config = dict(
    vocab_size=648,
    norm='rmsnorm',
    extras=['capped logits'],
    init_std_up=0.0312,
    init_std_down=0.00369,
    learning_rate=0.00292,
    max_seq_len=256,
    dataset='wikipedia_en',
)
Each number is 128 + 24 x the weight over its row's rms, rounded and kept within 0 to 255. Layers, rows and columns count from 0. Numbers have three digits each. The size before them is the row's rms in percent of the matrix's.

# layer 2 MLP up, 704x256, rms 0.0821, rows 427-434, columns 0-127
091:132159151127147129127149097131115104112167102126101095144149113163136183163124134117117128174140115158149118148137129124124133129114153150169109142127119118163125141105113142155129116127117096107110126124115131123109112143124088145138116131138161070152108164128151107103123170132153170116143113167167129134130145093141175090166111153095137127103121111154124142093108081122136089126117
105:100145150131128093139136111129163133123085117108112109085134168121100142088089127153115099116137176141088120179136101149146124147102136150127130135120112134145122158080113113164146154073117115108109132085101155070082118113149121099137161133108146177153093119154113072128142120131084098103108122092114127168133155110099169165121139134112164116133090139173133132169117120154121118136131
098:120135101115144112137124129120132118135122119132159112135161143152138166133147144099137121118111123177141125106125150119094111132170109105132133175119120167122158158134134109180120093151155118116174149088158113146153094135172117145123104140161120126127166142108155121112146168131118152116113146148127156120117094133089153177115083121141093122156167136099121163115140127153122145094080
102:150109169102124147157114101146108169132105166114147140138142148149162113176148145168127162095162124116115128153122130110139109145160125067121156127109131096131124119114131125089162157111093086123119131116093179115100153144110128111162099093120130102118102135145166141131153105133149147109154098111109129114084153130113085126119111125143122110145086142136112192121142115171152083101107
100:131130129121152106143109117152187142170146111118080120131114118127118118137112128145113097126131143105168156150139105146120128090126131085121115113154152138115160128122160114148117086135077127132118133068139143140125071108141131161127111142124146151158111161131123170128067116144176137104108139151119100103100061097127099125118088149141120174131102135116151110135168146098131161103120
099:142147132098151096095108101189119101085122109105142121124114175100092136114125155119113140163124116145099125135116190116174120117104095153157121117125089144123129170114102134118141109118087112159100121119144163125158115133102132128155130131139145096120128105111117129158087136121134141094120147157083093170090092079099155167121168129117140126116106100080095114087145105120144121122152
100:133110138139126162142160111115105106102121157139114151167079079154125116110173107115132165108146117170128196149138149169078137132123130141074148125114125102143129155105137147124108144138128127086090080143123165109115107111102129126105132103126122117090117110131097116135144175128129131126141150124175092079182109121109132148117141119157124119138135134133164139117153120094154140108145
100:134086104090137130098123134121123114112133127086120144130116092089177115127151143108125098152125154132108128149172128134141119104087100131120093105170130125117105117132132140158115114144087138139099134110149146136149177085121133128131128147137114121125093140092114130096150125094102127133115125132151144117132124124125153136150130107150100132122106125142142085143101141139098138064110
# layer 2 MLP down (transposed), 704x256, rms 0.153, rows 427-433, columns 0-127
093:155128134146169130117153151126138157103145146112135142123106143109150164111113094116151138098080140151108117121168119134102090116113126124149180115107105111127162110111097132114143168158121102079094159142083153139124115112118179092153151173088106104123073143076124132084117119093120100153148070092104122149114133114109160138156140129168104134122104146135169094124135143133126089149136
100:128126150082118135139094153114105122129109150136129141099153129177117130127134094137133132116127185140096090087083161106096116127139095140123138155126110116106122136138154188125128137165166110120151101120099143085085158100161110119103156177099097112137118110174121110136149111112140117147108141082132144128120147124103115132144130122093132118102105120138147174150140096097125107114147
096:099111112159100117105131140163118148119116124118164144120101123123166119105141113185125120148122081113139126099126117097134130121162098139131090090160107110109114128090135139129139160118098111097101157142158160132115152120146130142145150160098112144162079135158099119123115134102086156111149104131111113078132118159176156164124156084171160138086104120100111115126121142155161139161142
104:113153152140079165103089084133113110095148130137152096132095124142131124132150106107137167140133141172144110145133155108096104130106104125115116140167134176116125155132167129082115111132111092107123112102115130150097078162122161131092140137134108168126129101133118125116118135136091139125094088143112098074120090099131154125136134157104138157115138148124076141103123102111116151103161
102:151167174136111151079156103120134112153156119124100136155110146097131185136119122124137125118140128171094121098117155117124118099117108097118149153137104117140142143160153138130146159144085134133144127118133155154163152049102112124142108070149127143151153134147142115096129132086110122085134119098134114114141086093118136148144128135099121122084140176133126127164139104147166113085105
095:114105087140093117133119121111161122145137162157164112132070120150129149138110178106166073135111133108155125120098108128100128116147130120093105134095146102128128133107137128164141094132112114141149101141107138139122141110187107138100094128117126150132136163117127121111153098118153122141145089118157192082149089154112139134115167115139150138092163121114140117112143096142160129099137
095:115134102095174110102121091123098138124158131146134138134108179116137156090108149153154108153145116135133117061162114100146137115103116132132109108152101166106119116100153132101143124145121158144125111124147118085099102138093102144149125133122133156152126180155143110140125163112143084114165105115090180111131121179091131083094140122107073094148101120155106076123139144146149122165077
# layer 2 MLP gate, 704x256, rms 0.0807, rows 428-434, columns 0-127
104:141121126098137133144147110165104110165095157149131108132133117119132091087119092154161129136118144171141115172158137115110129155163138133090095124116105113142090139105100141114121107129109144146159141137132117111100156069170123172148189170140134107115109125161126108133131118116118105115103180148136175123098125130163140085124099149124141151103125132143129139181157161132099174134122
099:087138136151132130143110120077129129146109093117157117135099133123130114096156178150134127128140113102129157098149151158116138132180170170157124115096141143108124132132146134110142125098098118123124114121141105138128134156092157134113171108095111141134146138130135125145127128110092155182128127133114132152142129129149139196160157153122138183118088160136169129116083189151115163114145
100:108125105151170175117093098095115190125151157129141113124128134158129152190115162162157132119136122122087158095114146115129131133149126154124142128110113145122137168144128142096119075123138142099142126124117090121146134117113145116175064144162169140146133149120165095157146141091102124098102146174098138086105133098134102118085137091124106130145149154120150103102152134168149103109144
097:115153112131166141126144082131146118115153134152080118142134138144139093135071113118155102124134148098167125147115142142114130118140121107118134135161170097115089150147159100144139124181088094098117152112136125118115090151105159121127150073115129159159120130156129143137105163143177123126104143132144116138115110102148081111113119122145092156152120166123151132149186125161114151097114
098:095128155138126124157166102112150107123101141169109147133114133162194120131107111152175149158138199125145134170122151147140139126142170113125125111128090139074125124119091139095101123100141133138121084165140092137116141123098120132144130106162118130137153120084093119099103174074136105119123136120144124162117117142115123164147121120140154084147127126131126115142111164085106098134122
097:102146146164116126120145097118116092137102109117083134096182172124112157143153100114170099165108141123157139127093126116147107112156160103096129133131165089134134116102132111136132109119111130136172096123113100129071156123087149171186122145109169149138157106130098126133131081086153108136152127098099187093092158107130136112121110130141143116153146127127129091102159112093125140132067
098:130127133110071114112157095164075150153121141122138110144101132160139135089131131165130179116155112113178133092099163120113145159163143135164179109158162112159130169166128129103120118174159138184146140092166126148128104116119120115148102125145078153159130112077099094107146145113156110124153156160137143112086114143124149126107130124157114079142126107157123154114169156127114096123174